Weights of a small transformer language model: 4.74M parameters, untied embeddings.
Each number is 200 + 30 x the weight over its row's rms, rounded and kept within 0 to 999. Layers, rows and columns count from 0. The size before them is the row's rms in percent of the matrix's.

# layer 6 MLP down, 128x320, rms 0.243, rows 0-87, columns 240-319
106,234,213,165,153,184,240,158,159,212,223,174,169,243,155,186,202,211,204,218,203,174,210,239,199,192,223,190,266,158,220,273,186,209,250,189,181,225,144,213,151,207,190,191,243,206,214,228,205,196,203,198,158,160,215,205,201,229,229,203,197,201,166,199,171,161,215,169,246,235,211,177,250,227,150,212,186,208,202,192,185
107,230,185,235,199,201,138,187,219,171,259,265,231,251,132,218,174,232,170,218,173,190,209,165,198,231,223,164,190,194,203,219,173,146,211,225,214,170,184,223,202,189,157,215,141,162,239,249,149,199,216,219,216,234,141,174,178,190,206,157,199,155,198,229,199,161,213,181,241,165,204,192,194,195,231,203,212,157,200,210,211
098,219,226,237,156,192,188,184,206,217,183,225,161,210,212,170,169,165,219,201,208,192,202,194,166,259,220,158,227,200,199,174,182,227,196,221,173,177,231,221,195,179,191,239,181,204,165,225,222,218,217,239,157,215,164,186,179,276,184,186,173,200,213,184,203,212,140,171,202,219,183,216,183,230,161,218,200,189,223,205,223
100,217,206,193,240,246,176,185,205,180,219,207,203,234,219,206,206,213,192,210,141,227,213,206,198,227,146,195,223,202,166,164,189,184,242,216,175,219,162,180,259,194,133,169,226,203,191,217,212,175,130,191,252,174,195,175,135,244,154,238,210,208,189,217,201,170,154,242,243,281,194,171,142,183,252,175,202,176,147,242,176
096,175,159,204,245,174,239,228,229,222,206,209,184,213,172,171,221,237,188,164,176,161,173,186,187,187,222,235,188,188,158,163,218,248,232,188,195,201,214,186,181,200,215,156,148,229,189,202,168,292,234,166,219,270,248,191,194,221,237,191,200,206,190,200,200,200,235,178,218,234,254,247,268,231,201,121,198,154,188,180,159
097,263,206,236,182,185,138,165,225,186,158,220,172,186,219,190,267,193,196,158,162,221,213,150,182,211,184,222,153,174,212,184,171,220,159,188,265,281,224,225,211,249,162,223,216,183,202,233,251,227,182,239,226,201,149,218,233,214,200,186,220,199,223,135,161,180,229,210,242,186,157,208,241,211,201,244,187,202,169,171,232
101,283,237,193,223,174,174,207,251,211,203,186,199,203,186,251,275,241,238,226,179,202,161,210,156,220,173,178,177,253,186,197,238,244,246,194,233,126,187,166,218,255,174,215,240,163,220,223,158,254,203,219,200,253,175,174,170,199,168,172,195,195,240,125,186,221,167,206,195,187,171,230,207,248,182,188,182,164,175,210,222
096,168,174,218,168,202,183,173,169,186,177,176,221,240,175,189,177,186,172,232,205,192,225,187,206,164,184,192,238,182,230,158,230,217,144,193,175,225,238,190,187,192,253,192,278,186,191,181,205,217,212,168,132,202,226,172,202,184,152,239,180,178,234,198,207,214,173,165,229,208,260,202,189,197,172,215,239,179,187,202,236
098,181,209,224,218,217,207,183,169,241,199,219,222,189,237,198,171,170,203,183,203,237,176,207,142,240,209,193,179,179,180,202,208,238,241,185,207,258,250,238,263,149,250,262,200,176,181,191,210,97,209,194,201,215,183,140,179,171,155,206,192,241,247,154,237,258,172,223,171,198,200,176,204,198,252,235,189,194,204,178,186
097,226,178,192,211,211,150,205,251,204,205,219,225,203,167,249,209,176,234,218,132,219,178,199,170,184,118,192,175,203,227,211,205,195,176,187,183,193,179,198,250,192,163,190,215,219,135,190,218,171,153,228,134,271,221,182,204,147,220,234,258,228,140,169,220,234,178,206,190,190,169,227,191,214,177,219,241,227,235,250,188
101,248,222,131,187,181,168,163,217,163,222,199,174,241,269,216,149,220,256,161,273,205,205,206,200,191,210,159,171,207,165,186,175,194,188,209,258,186,188,232,186,188,198,200,247,168,201,187,162,180,186,191,270,218,179,275,239,276,184,210,187,172,254,183,217,190,218,230,197,161,139,167,225,178,260,199,237,168,196,207,254
099,150,176,163,201,118,215,183,236,207,192,232,179,182,140,181,197,230,176,126,227,179,195,202,221,141,259,251,207,215,139,205,197,245,215,170,174,177,234,171,207,211,247,216,256,202,165,182,219,206,169,225,197,203,222,257,192,199,189,214,189,231,234,228,208,215,233,235,185,199,232,204,238,145,263,166,240,174,220,264,169
095,298,211,214,174,169,172,193,228,219,179,207,239,201,177,126,186,216,176,157,254,258,235,240,212,154,188,171,188,182,199,177,181,174,192,212,152,255,199,182,217,195,179,270,186,211,242,207,146,200,167,216,194,216,244,224,221,161,216,207,185,163,204,181,179,247,205,177,172,207,129,193,184,171,210,196,236,197,182,176,226
090,211,188,211,227,192,204,176,162,211,180,264,236,146,227,256,151,189,217,180,190,160,181,223,172,166,219,216,221,149,207,178,199,223,151,222,216,147,220,210,181,167,178,203,232,182,181,156,156,196,181,260,225,154,214,158,191,201,211,270,187,205,138,181,161,187,208,162,218,159,211,196,194,181,227,174,219,236,220,218,208
096,170,165,210,221,242,183,237,218,199,156,208,188,208,206,236,224,180,218,155,223,200,160,199,206,185,178,219,167,198,233,231,176,196,173,179,197,203,233,187,231,224,168,190,217,199,223,251,166,212,171,244,192,153,198,183,188,184,219,234,212,260,213,194,160,218,231,166,169,177,185,224,185,192,206,206,219,168,155,190,212
099,178,227,215,172,211,173,156,194,161,259,178,214,188,158,141,214,228,162,173,112,183,222,159,181,233,268,189,257,273,184,214,227,217,222,213,193,212,208,170,245,165,185,216,219,216,176,190,225,188,195,227,136,216,213,148,248,224,218,210,179,188,242,164,204,206,238,172,225,177,206,193,228,177,170,213,166,202,202,213,211
101,190,189,229,245,250,200,168,191,224,224,158,187,126,212,169,185,183,195,184,197,197,181,168,209,211,191,228,220,196,187,229,186,185,206,224,197,179,163,163,212,154,211,249,212,122,170,219,135,222,168,203,218,267,191,147,221,218,203,210,163,249,195,264,220,143,163,187,243,183,189,211,220,269,240,197,200,190,201,151,170
097,236,185,124,145,161,226,185,230,180,231,207,239,161,225,198,175,182,187,184,139,256,181,184,245,207,125,197,178,199,174,273,224,238,207,231,170,182,232,196,122,203,183,204,217,211,151,214,186,149,165,247,224,196,237,260,151,228,224,209,205,177,197,196,231,191,152,234,180,213,220,210,203,220,198,187,219,201,181,228,148
102,167,203,144,217,230,188,198,187,202,163,239,163,132,237,167,182,281,222,167,239,229,231,171,199,198,192,155,155,198,161,179,177,221,216,278,198,195,236,155,190,180,226,182,234,224,190,195,198,247,159,315,175,163,187,241,176,208,125,181,228,179,196,236,156,220,220,256,209,215,156,190,161,189,199,152,245,164,183,241,173
095,224,282,215,194,190,175,204,190,203,198,199,200,183,200,227,194,200,149,197,160,189,195,214,157,206,181,207,203,181,141,193,180,206,167,171,214,249,220,250,231,216,203,250,188,199,234,196,199,215,158,247,238,221,268,224,189,247,237,220,193,205,216,195,237,205,222,179,159,230,250,211,214,175,183,206,228,178,190,170,196
099,239,236,215,195,172,164,193,185,215,224,247,252,202,208,242,222,177,232,182,200,162,244,195,181,189,203,211,238,183,200,193,185,221,146,236,237,178,163,215,190,246,263,185,208,214,259,206,191,188,217,122,228,246,290,241,164,185,310,187,151,198,186,268,179,194,221,182,162,252,215,178,163,250,166,188,141,221,249,185,232
094,216,196,189,278,193,167,173,214,170,144,146,174,185,242,213,212,194,290,227,183,206,200,162,185,214,235,181,223,180,239,147,222,210,215,217,186,227,216,247,148,221,234,204,161,183,219,216,177,299,165,174,170,200,198,159,243,174,155,177,209,241,205,245,139,223,222,132,238,166,207,217,215,219,217,177,230,231,198,202,234
114,193,217,181,202,192,167,179,151,205,153,208,219,187,158,193,231,160,221,220,251,199,168,203,234,212,180,252,189,231,158,216,246,223,245,223,174,235,227,213,196,175,218,159,187,231,241,217,178,241,189,230,224,167,208,209,236,208,223,189,227,142,202,211,162,203,257,192,240,226,221,178,247,222,169,270,216,205,242,201,216
090,231,238,220,208,197,181,214,178,212,218,173,205,238,181,265,155,154,268,217,207,159,225,219,176,211,153,207,195,235,243,201,208,182,203,198,173,203,223,212,162,210,208,237,150,201,268,233,180,214,233,226,164,165,208,255,254,211,224,191,211,201,158,183,205,220,223,188,212,235,207,150,148,223,183,254,246,161,264,183,226
097,247,221,150,216,240,201,179,229,222,219,174,190,196,210,179,275,190,193,205,169,170,255,169,196,197,220,166,201,220,178,174,231,177,186,193,158,221,196,202,216,174,158,175,221,206,175,159,221,188,187,174,163,175,237,200,164,234,204,176,212,260,263,194,182,181,222,216,210,198,153,165,177,240,229,233,192,210,166,214,218
096,192,212,203,198,192,168,149,149,169,218,152,223,186,215,235,240,199,124,206,213,205,251,220,194,193,155,213,201,240,210,184,235,230,227,267,195,242,221,174,160,195,190,157,209,221,162,221,206,148,135,165,210,216,176,211,198,222,136,186,207,242,144,162,161,228,206,210,278,213,253,146,198,203,181,200,128,201,227,188,195
098,209,197,183,198,233,185,216,230,225,185,221,169,233,176,214,231,209,247,201,156,167,223,203,296,177,154,192,197,248,179,146,193,165,225,169,194,199,162,200,219,218,175,192,160,208,173,180,247,184,207,228,212,207,188,193,180,223,179,211,172,159,232,168,227,154,210,196,174,195,204,204,185,219,244,204,204,160,217,167,196
098,201,161,195,183,190,225,240,208,189,180,206,195,256,188,266,200,235,235,208,226,215,258,234,197,239,168,205,181,199,167,215,192,191,176,197,185,220,198,227,270,130,201,221,216,212,174,205,196,181,178,153,211,226,211,183,204,239,162,204,179,172,209,171,185,270,203,277,123,195,211,163,209,206,181,234,212,236,214,147,166
103,205,198,224,245,219,189,231,208,197,187,199,161,206,172,203,187,156,234,189,122,176,190,216,213,247,233,180,247,206,162,182,270,192,168,209,157,180,215,138,204,196,209,192,167,128,242,201,178,174,188,211,207,231,214,184,162,160,215,191,183,162,196,210,201,124,195,175,210,177,231,232,190,172,161,165,150,182,237,227,180
100,143,205,199,155,194,180,187,177,206,224,190,167,195,257,199,193,212,245,159,250,169,212,207,220,148,234,114,207,166,188,189,213,164,141,181,235,244,212,217,200,197,190,177,255,190,222,153,204,207,223,183,174,153,185,226,202,159,185,209,232,203,214,217,230,154,205,208,192,168,209,210,147,195,202,177,161,162,232,176,204
104,215,239,188,197,168,219,253,165,214,212,250,271,199,171,183,209,153,231,178,173,226,184,162,166,217,173,238,148,210,218,253,210,208,150,249,149,191,184,203,229,189,198,239,194,208,183,220,201,222,184,200,161,192,220,202,243,241,222,178,262,241,219,178,185,178,232,158,219,167,177,165,193,124,185,261,156,202,244,165,208
094,241,219,200,149,229,187,178,180,177,156,197,203,174,197,210,223,233,243,199,140,192,195,177,184,185,292,181,186,180,252,213,245,162,247,126,185,251,233,167,233,149,182,172,188,193,198,192,218,229,158,224,157,234,200,165,216,233,236,169,209,152,288,179,198,215,227,203,251,230,194,201,214,257,232,166,209,194,204,237,205
097,229,233,209,197,216,238,261,212,152,180,203,197,203,224,201,205,203,210,194,197,179,185,257,165,205,213,176,201,223,208,199,226,172,250,193,206,187,217,208,179,195,198,204,223,148,199,223,222,216,208,257,206,192,230,190,242,178,188,197,214,224,139,142,197,206,188,240,202,147,216,217,228,175,185,223,173,189,181,189,224
094,147,209,221,216,249,201,218,206,180,205,154,192,179,159,223,193,177,179,205,230,149,166,244,208,187,243,187,166,179,166,233,205,224,186,153,215,202,200,242,181,233,200,204,157,213,247,166,223,183,195,200,220,178,195,197,190,165,187,188,201,288,236,257,189,175,236,181,188,179,225,179,241,208,188,200,198,158,210,225,160
094,196,202,190,202,187,172,205,235,245,188,178,201,186,198,183,210,172,168,204,184,225,202,199,164,211,203,219,200,191,128,217,262,198,214,138,164,178,160,228,245,223,159,254,170,165,153,193,208,280,157,182,176,170,226,212,210,221,179,203,227,232,183,220,254,136,218,219,162,220,144,172,229,217,251,132,201,179,163,206,179
101,239,231,166,210,189,142,147,222,194,220,129,155,189,262,259,219,200,205,173,219,187,207,258,185,194,195,201,145,175,161,171,213,206,173,160,226,239,223,206,194,207,205,231,187,173,235,158,198,213,255,156,238,212,174,186,191,190,156,257,194,171,170,118,214,192,218,189,202,204,177,188,197,204,186,239,198,195,246,197,176
096,232,147,199,212,227,234,178,217,230,119,201,220,161,224,230,181,219,183,161,263,207,203,218,204,203,233,206,181,178,248,212,241,245,235,232,244,168,203,205,201,194,206,182,191,218,172,203,197,181,178,188,189,149,280,203,185,154,176,221,192,255,170,186,195,213,139,210,148,208,189,243,227,210,193,172,189,216,234,215,207
108,200,225,187,153,117,192,224,179,191,211,174,196,211,160,188,188,222,180,183,203,230,192,179,169,198,221,153,200,253,183,201,211,228,175,227,235,265,257,197,135,207,246,158,151,247,243,238,172,215,173,176,226,200,246,240,206,161,218,171,173,202,210,237,170,201,253,224,181,196,192,165,173,190,226,228,192,220,219,227,193
100,214,258,117,170,188,218,229,225,220,186,183,179,248,234,217,202,168,196,136,202,182,225,255,208,194,210,219,153,214,223,212,151,192,222,240,194,208,185,225,185,188,225,220,179,137,211,170,202,264,224,189,188,194,221,260,171,177,182,217,228,152,202,244,217,224,217,189,137,205,314,184,202,159,202,186,175,205,209,217,188
100,232,214,170,152,206,186,179,184,192,204,269,226,189,188,177,231,151,174,209,181,199,200,207,185,194,114,168,233,139,193,220,243,175,242,179,192,193,202,244,244,172,228,230,188,243,212,213,174,188,172,216,206,242,207,222,231,225,237,193,178,269,201,194,170,172,197,249,216,172,163,237,256,210,219,212,194,145,153,218,230
098,237,119,168,181,136,185,215,235,193,230,196,199,163,183,161,193,189,163,226,180,210,225,212,217,224,165,194,178,232,211,176,220,272,154,204,164,197,225,170,179,184,218,209,250,182,200,176,228,157,206,207,200,199,261,219,206,179,178,139,206,215,199,185,177,209,227,252,250,218,243,184,159,213,237,208,179,245,165,163,145
098,212,174,197,195,195,190,188,163,195,161,238,242,187,234,189,192,201,180,193,175,164,236,163,155,229,239,210,196,185,204,197,206,150,206,215,146,239,173,202,227,211,175,241,191,194,186,175,209,271,291,177,178,211,218,180,216,192,141,192,197,193,213,254,203,216,187,214,197,150,203,242,210,222,230,285,230,174,214,207,191
095,249,162,206,235,221,215,195,134,186,229,186,164,255,237,229,234,245,234,153,182,170,175,260,143,226,190,207,202,213,195,187,187,271,184,252,158,184,207,184,263,211,87,227,195,210,190,192,215,188,223,193,157,212,197,173,180,163,155,200,186,167,227,213,150,201,244,232,230,218,241,220,207,191,210,125,235,216,234,195,228
101,189,216,156,236,245,209,229,233,193,186,154,216,208,231,216,191,220,170,169,174,206,204,271,180,179,196,252,236,223,146,224,212,202,182,195,189,228,186,182,198,162,229,209,224,215,158,241,235,166,206,181,189,156,246,217,209,279,167,198,245,211,144,161,195,213,190,153,183,187,278,232,187,240,199,156,217,192,163,206,195
160,167,167,183,166,201,178,200,180,85,214,196,253,202,198,164,196,261,203,227,223,209,149,240,165,194,215,197,243,221,156,153,212,220,184,176,165,186,225,183,200,162,195,209,193,227,158,191,204,235,253,172,184,170,259,208,216,210,179,173,222,161,285,198,190,217,179,209,234,206,201,202,198,243,231,207,222,203,201,206,187
104,192,233,195,204,187,195,234,166,199,121,216,191,204,140,215,196,208,226,220,236,178,217,222,204,190,193,160,164,196,233,245,220,216,155,234,210,243,257,209,199,211,202,216,211,186,174,179,217,191,272,213,223,240,184,208,219,252,165,211,160,183,195,166,173,158,215,223,211,178,161,248,194,235,182,223,184,172,170,146,198
088,147,275,192,207,204,256,224,198,184,184,161,226,212,194,241,185,192,214,166,231,171,178,205,263,227,232,188,228,239,246,217,175,172,178,197,212,190,244,215,180,161,184,193,171,186,217,145,164,216,221,215,180,194,213,222,241,181,211,216,181,220,189,222,211,180,197,253,205,212,150,207,206,189,220,196,263,188,249,215,165
098,197,193,229,236,179,250,198,220,230,213,168,163,215,231,191,222,220,237,202,212,187,224,200,231,192,211,204,236,201,204,217,186,189,198,200,219,232,167,212,226,244,211,188,141,200,167,273,178,227,213,272,262,201,292,219,213,188,237,126,176,219,203,228,177,214,228,206,201,220,190,172,220,248,194,207,212,189,253,198,199
101,190,239,218,175,171,214,289,248,186,248,229,247,215,216,229,163,217,159,232,217,244,179,239,233,146,252,191,196,222,223,178,234,151,218,204,200,205,149,202,221,280,222,172,210,242,183,246,172,222,265,192,209,202,262,214,124,181,114,175,230,181,172,265,220,177,115,163,254,207,217,210,187,165,212,224,190,161,219,251,176
101,239,202,213,164,161,250,174,245,197,249,217,201,222,201,224,245,174,193,233,200,246,179,216,193,204,201,190,236,214,204,188,190,215,205,194,222,193,190,191,230,163,203,188,212,190,224,237,226,205,281,176,208,207,200,199,191,208,186,205,238,220,220,208,196,174,224,203,243,163,212,189,193,229,267,233,242,243,221,212,208
101,212,148,197,174,195,190,249,186,183,179,208,137,206,190,171,181,221,194,188,184,224,226,202,187,168,200,170,187,230,196,217,195,171,255,247,208,197,177,229,190,161,163,200,167,232,184,237,172,197,254,239,263,187,216,199,164,165,250,205,201,180,187,211,226,192,188,198,184,244,233,176,223,210,227,223,233,193,183,308,228
100,197,204,200,170,141,176,213,210,221,220,179,180,194,153,202,201,176,190,231,164,200,199,188,231,162,186,189,248,226,120,181,216,196,221,175,237,221,203,192,208,206,202,236,192,168,213,168,252,199,224,166,223,276,234,211,186,198,180,165,200,217,214,213,188,244,207,212,168,240,194,207,175,255,251,221,188,181,126,171,240
098,181,201,198,229,206,210,208,148,206,185,269,230,228,245,222,253,270,175,187,205,159,196,197,197,179,180,196,230,173,170,186,243,179,156,213,188,233,223,190,174,181,224,218,173,258,210,187,206,227,253,224,218,205,164,199,186,227,182,185,205,236,210,208,169,161,224,194,225,184,180,160,177,176,162,221,215,188,227,204,162
096,192,218,203,205,145,192,111,247,230,208,239,173,198,154,244,217,216,203,153,168,244,211,212,213,211,186,193,196,99,237,223,175,150,208,210,214,282,205,181,197,170,167,215,176,211,234,209,181,195,182,174,219,195,135,235,206,215,167,209,201,179,221,212,153,199,231,199,186,165,237,209,216,136,189,171,192,238,145,180,194
112,202,179,168,197,220,194,195,214,229,239,253,231,215,168,218,202,167,247,217,207,234,237,203,218,174,199,138,224,166,238,212,189,151,205,213,198,185,231,181,216,248,200,188,245,184,176,250,211,209,197,250,239,198,241,247,181,208,236,221,158,223,224,211,179,175,177,203,158,262,232,204,172,170,182,173,180,194,207,221,170
103,233,145,203,207,176,185,200,188,184,147,219,193,188,155,218,227,186,162,156,189,220,191,242,175,195,224,168,175,187,177,216,180,186,162,213,186,220,196,213,217,151,181,205,148,178,214,176,204,278,200,202,209,202,199,170,215,216,170,183,246,242,208,172,210,151,205,214,230,109,267,191,185,195,218,234,221,186,283,175,260
098,163,249,172,223,257,160,152,171,222,164,200,136,197,180,217,168,189,219,257,166,159,238,201,184,183,164,219,219,188,208,219,248,215,224,217,231,176,213,186,182,255,194,208,157,129,199,197,193,276,185,166,216,269,207,122,177,216,214,199,166,233,190,183,214,195,210,172,262,248,203,200,161,225,151,207,153,196,194,235,190
114,193,190,201,201,160,276,205,204,199,176,210,191,286,226,184,222,212,219,160,143,213,201,247,227,193,210,205,189,216,184,186,102,192,239,209,206,188,162,241,147,192,182,186,218,185,145,198,168,178,181,176,255,274,189,230,213,199,174,213,211,215,204,161,194,203,200,139,196,196,230,242,194,238,196,223,214,156,213,188,243
101,234,230,224,165,225,256,199,150,149,175,118,142,191,215,197,175,217,190,151,195,171,222,247,237,207,219,218,231,201,272,196,203,189,180,203,221,180,236,196,232,201,234,159,256,207,216,186,216,242,170,205,140,161,151,189,218,190,183,242,181,164,186,203,210,203,205,183,229,149,224,180,175,209,212,171,174,179,217,185,181
100,144,196,228,182,226,234,187,181,213,253,185,212,193,214,178,158,235,166,212,192,199,231,181,207,191,201,207,189,278,165,215,188,163,145,191,197,155,233,164,207,264,207,287,176,214,153,213,169,203,133,241,225,205,193,228,223,233,187,178,201,199,223,186,149,202,184,220,235,262,201,192,269,208,180,171,170,185,178,164,166
099,204,188,219,212,237,198,109,155,184,181,181,194,228,215,240,225,184,162,175,163,208,218,164,230,206,175,229,213,196,213,183,219,247,179,126,143,252,176,172,168,217,242,176,183,211,211,214,150,188,163,186,237,162,192,222,287,202,169,261,264,191,168,210,218,223,173,205,171,185,191,220,216,206,154,190,174,235,174,201,207
102,186,185,147,183,173,216,208,174,223,212,236,214,200,174,191,167,220,176,246,192,243,168,263,235,225,180,196,190,232,187,230,207,281,189,185,190,228,227,223,210,175,169,217,203,203,178,190,237,171,159,203,228,256,251,229,226,152,242,151,198,193,225,196,239,241,235,260,176,228,154,167,216,215,208,172,210,205,167,176,209
098,240,182,218,207,161,183,263,153,150,190,163,191,247,227,158,222,214,183,204,198,205,206,217,179,231,255,188,200,157,209,202,251,236,189,167,187,202,159,192,178,249,151,238,177,163,213,225,229,196,178,145,186,171,181,157,176,151,191,238,139,172,179,194,140,255,189,195,164,194,199,205,193,238,226,181,215,175,227,227,191
097,187,179,143,214,186,188,187,217,188,166,195,187,136,204,205,183,231,195,200,189,157,214,225,194,181,238,258,236,172,224,196,199,219,169,144,226,252,187,248,175,167,176,181,195,205,196,229,273,192,215,189,227,198,173,210,175,116,200,215,259,198,195,191,180,193,224,220,141,195,207,192,179,205,201,170,173,128,229,276,172
100,227,211,226,166,199,204,299,228,197,193,174,172,140,200,225,190,219,208,188,203,240,183,153,166,201,203,127,198,203,215,218,178,132,225,213,203,191,239,169,226,188,200,171,156,217,223,132,223,209,138,194,158,254,241,206,204,180,168,190,235,230,209,173,181,175,215,203,206,219,225,206,170,232,177,177,207,140,227,210,184
098,192,258,220,229,188,198,162,199,182,170,186,157,202,196,226,189,158,238,145,179,210,242,214,186,184,206,180,186,187,174,221,236,196,188,202,159,233,204,196,218,175,189,258,243,189,164,229,188,254,185,180,228,226,198,185,189,193,143,157,207,170,243,218,174,233,170,235,230,192,190,255,202,192,211,192,224,217,211,222,264
106,150,249,240,207,223,200,283,245,188,233,248,220,147,190,200,190,187,208,236,208,166,205,211,173,188,229,186,187,183,176,179,177,242,170,219,180,209,210,237,218,219,213,197,220,236,215,184,192,195,170,185,164,171,191,194,190,218,180,197,220,255,176,195,229,206,163,186,184,193,212,217,152,161,227,186,181,230,174,209,210
101,143,145,210,203,181,178,214,268,210,229,128,175,208,174,197,217,226,210,178,193,176,186,147,199,162,238,197,250,223,205,209,229,171,240,139,233,195,201,136,182,216,195,157,194,252,194,220,182,184,245,202,172,241,265,208,160,180,196,197,199,186,162,180,155,133,224,198,248,179,232,195,255,142,197,179,190,201,213,199,232
097,201,182,190,173,185,200,227,239,176,191,217,194,179,221,189,223,203,161,201,204,249,161,180,237,241,198,198,222,209,267,189,269,202,195,205,197,199,225,231,237,199,241,201,179,164,198,198,171,241,191,215,146,216,232,204,184,157,184,203,218,208,166,204,234,202,184,231,197,209,229,192,183,209,168,208,216,256,105,203,136
100,199,181,240,192,187,242,199,236,203,213,210,159,182,212,232,212,231,247,210,152,193,232,204,172,214,213,181,238,165,203,250,185,143,159,227,202,166,210,167,194,219,179,128,235,180,230,230,229,194,217,238,203,246,205,179,246,215,156,196,200,209,235,186,189,229,174,182,198,193,224,227,243,181,171,187,215,201,142,179,266
102,213,214,193,131,175,221,226,185,224,144,205,213,242,193,167,218,240,176,162,131,227,156,257,205,224,195,221,214,215,183,198,178,182,225,238,230,207,150,218,210,177,243,204,166,194,198,209,183,216,235,161,131,177,229,180,168,199,191,185,232,153,195,186,139,202,224,195,183,170,236,203,229,129,158,190,211,220,215,162,205
096,218,178,208,160,172,185,145,206,188,222,157,183,224,181,170,261,158,185,180,197,193,224,222,212,256,199,185,187,161,231,185,194,188,240,175,254,224,167,195,219,215,149,183,253,187,241,215,200,207,254,204,198,230,222,189,202,192,247,159,133,185,175,209,179,245,178,152,154,179,253,244,147,187,161,176,203,180,209,117,231
097,175,192,166,160,208,163,217,211,169,180,221,215,227,180,176,163,161,169,225,160,215,229,236,166,162,208,165,249,117,210,205,217,181,156,211,197,212,182,180,191,253,224,168,150,225,184,171,185,203,193,181,227,190,198,198,252,174,187,141,175,188,226,207,214,209,222,171,180,197,183,168,211,160,263,173,181,168,196,201,168
091,213,232,188,247,169,213,168,227,201,188,178,154,186,170,224,224,177,200,172,197,198,280,142,223,227,217,234,241,186,187,189,212,154,194,243,210,252,204,220,215,185,212,206,218,222,212,174,142,220,224,180,204,224,237,237,169,192,193,224,212,223,188,169,192,211,119,174,189,259,207,210,210,181,236,164,158,198,145,226,195
102,180,231,223,185,247,200,168,124,207,176,220,177,167,189,226,190,190,179,255,178,158,212,154,237,232,173,174,151,204,169,182,186,191,188,205,234,197,207,212,237,186,200,140,180,206,208,174,185,220,211,220,210,173,220,196,222,210,217,153,249,211,238,184,121,243,180,207,219,304,248,202,244,233,184,173,184,222,172,202,218
093,185,198,222,226,200,207,194,209,165,143,189,209,195,169,182,221,243,186,191,183,210,215,205,263,244,214,213,182,187,250,269,207,203,182,184,240,215,167,263,206,197,281,234,138,183,98,163,201,157,184,203,160,181,201,172,214,213,198,179,198,227,203,201,195,218,199,184,209,201,223,201,188,189,225,141,148,175,215,205,168
097,299,148,206,126,219,189,206,204,175,204,218,181,224,145,197,164,187,159,159,173,191,178,201,191,223,156,145,209,225,225,205,247,222,204,226,223,174,194,232,237,240,190,179,157,198,200,174,215,137,222,134,207,171,188,181,178,178,241,153,233,224,186,178,177,140,196,224,170,224,253,212,194,203,169,203,219,244,182,212,195
095,217,218,186,194,202,222,168,189,205,190,230,239,278,202,205,212,161,158,196,233,194,185,165,173,174,200,251,152,204,221,164,172,200,215,154,191,185,202,188,115,205,190,198,215,171,230,149,210,171,210,155,188,202,185,156,204,286,172,192,180,255,152,204,271,219,161,140,174,208,216,201,185,157,140,201,199,195,224,207,133
093,192,243,220,195,178,197,249,194,199,193,196,180,160,202,215,215,192,210,207,208,185,217,230,147,130,207,252,223,203,253,183,191,153,175,144,186,179,219,181,181,216,207,182,210,245,183,211,135,190,176,221,212,163,220,189,224,181,176,203,134,223,217,197,195,200,175,193,246,183,221,284,180,191,182,170,161,242,167,254,223
101,214,208,157,148,205,156,220,203,206,216,225,232,225,198,197,202,219,247,156,172,184,222,208,200,199,208,167,213,154,110,183,251,227,201,219,229,200,204,251,177,225,202,167,178,166,146,258,203,231,168,198,219,185,183,243,174,225,184,182,188,194,239,265,211,224,199,121,160,229,241,211,256,208,197,210,236,221,193,216,191
093,212,167,176,209,169,213,225,201,176,188,213,206,183,168,188,200,223,263,218,214,277,211,194,190,233,181,200,169,232,189,159,160,216,266,234,195,163,175,210,202,240,224,199,192,155,241,202,188,191,192,212,219,223,201,208,213,221,178,200,201,209,249,183,197,245,296,163,167,185,186,168,222,227,219,236,152,222,212,120,192
096,161,184,232,203,197,225,228,181,175,217,221,254,240,141,159,203,220,189,231,208,265,248,210,202,193,180,137,208,198,203,223,225,197,220,194,205,158,151,200,216,217,203,205,197,263,133,242,155,159,170,242,197,195,219,141,154,191,184,151,173,192,200,139,201,183,209,230,229,205,203,167,242,141,223,183,153,196,199,187,232
100,204,213,222,210,225,239,146,213,187,188,196,175,198,205,258,187,227,210,250,150,223,252,237,276,196,182,216,189,166,174,235,232,206,184,199,195,176,165,234,172,219,233,193,183,215,240,171,184,215,289,170,186,217,215,172,160,188,172,213,224,191,200,228,164,208,171,179,174,190,155,209,214,201,227,235,213,228,211,189,263
095,193,170,178,231,240,219,169,233,208,219,124,236,279,195,236,176,226,215,233,166,236,213,241,272,164,182,177,133,199,190,180,212,194,190,220,257,174,231,216,195,236,191,163,216,196,216,212,178,187,231,160,218,245,161,142,195,162,195,232,217,221,236,212,226,207,269,166,233,182,219,234,179,217,231,195,163,199,198,165,213
096,202,208,184,221,237,180,259,160,203,213,172,181,254,223,178,199,239,232,215,166,197,179,207,163,188,213,158,214,208,230,186,204,191,150,198,224,175,246,188,185,153,203,197,177,196,169,181,163,202,226,179,208,181,133,167,188,157,196,265,213,156,181,171,162,209,198,105,199,199,249,296,238,163,173,245,188,241,213,248,200
092,203,220,159,156,153,221,200,206,226,198,217,203,206,187,183,202,158,201,184,170,173,150,175,204,255,143,208,252,218,151,233,199,171,186,171,219,195,121,213,149,259,163,184,221,214,165,203,178,197,212,217,165,142,254,282,164,213,198,172,200,178,135,186,246,171,238,244,232,228,202,236,272,176,201,227,187,213,187,211,219
093,225,238,214,219,213,218,212,189,204,206,217,185,219,206,156,228,181,218,180,177,193,197,234,156,174,215,150,207,159,223,218,166,207,206,142,216,189,166,185,223,176,169,178,180,204,193,202,195,211,184,100,187,141,131,236,198,189,165,227,243,226,174,207,230,210,160,203,175,213,212,215,173,164,231,248,191,254,241,220,147
098,225,175,177,215,267,205,207,180,218,229,167,210,143,170,248,149,164,170,218,180,242,209,200,234,224,170,138,204,177,186,212,197,198,159,275,198,184,234,200,192,242,138,272,216,132,229,239,142,186,161,260,188,178,176,209,231,185,248,178,183,224,194,204,223,213,196,201,263,203,277,214,176,169,211,171,198,200,208,175,237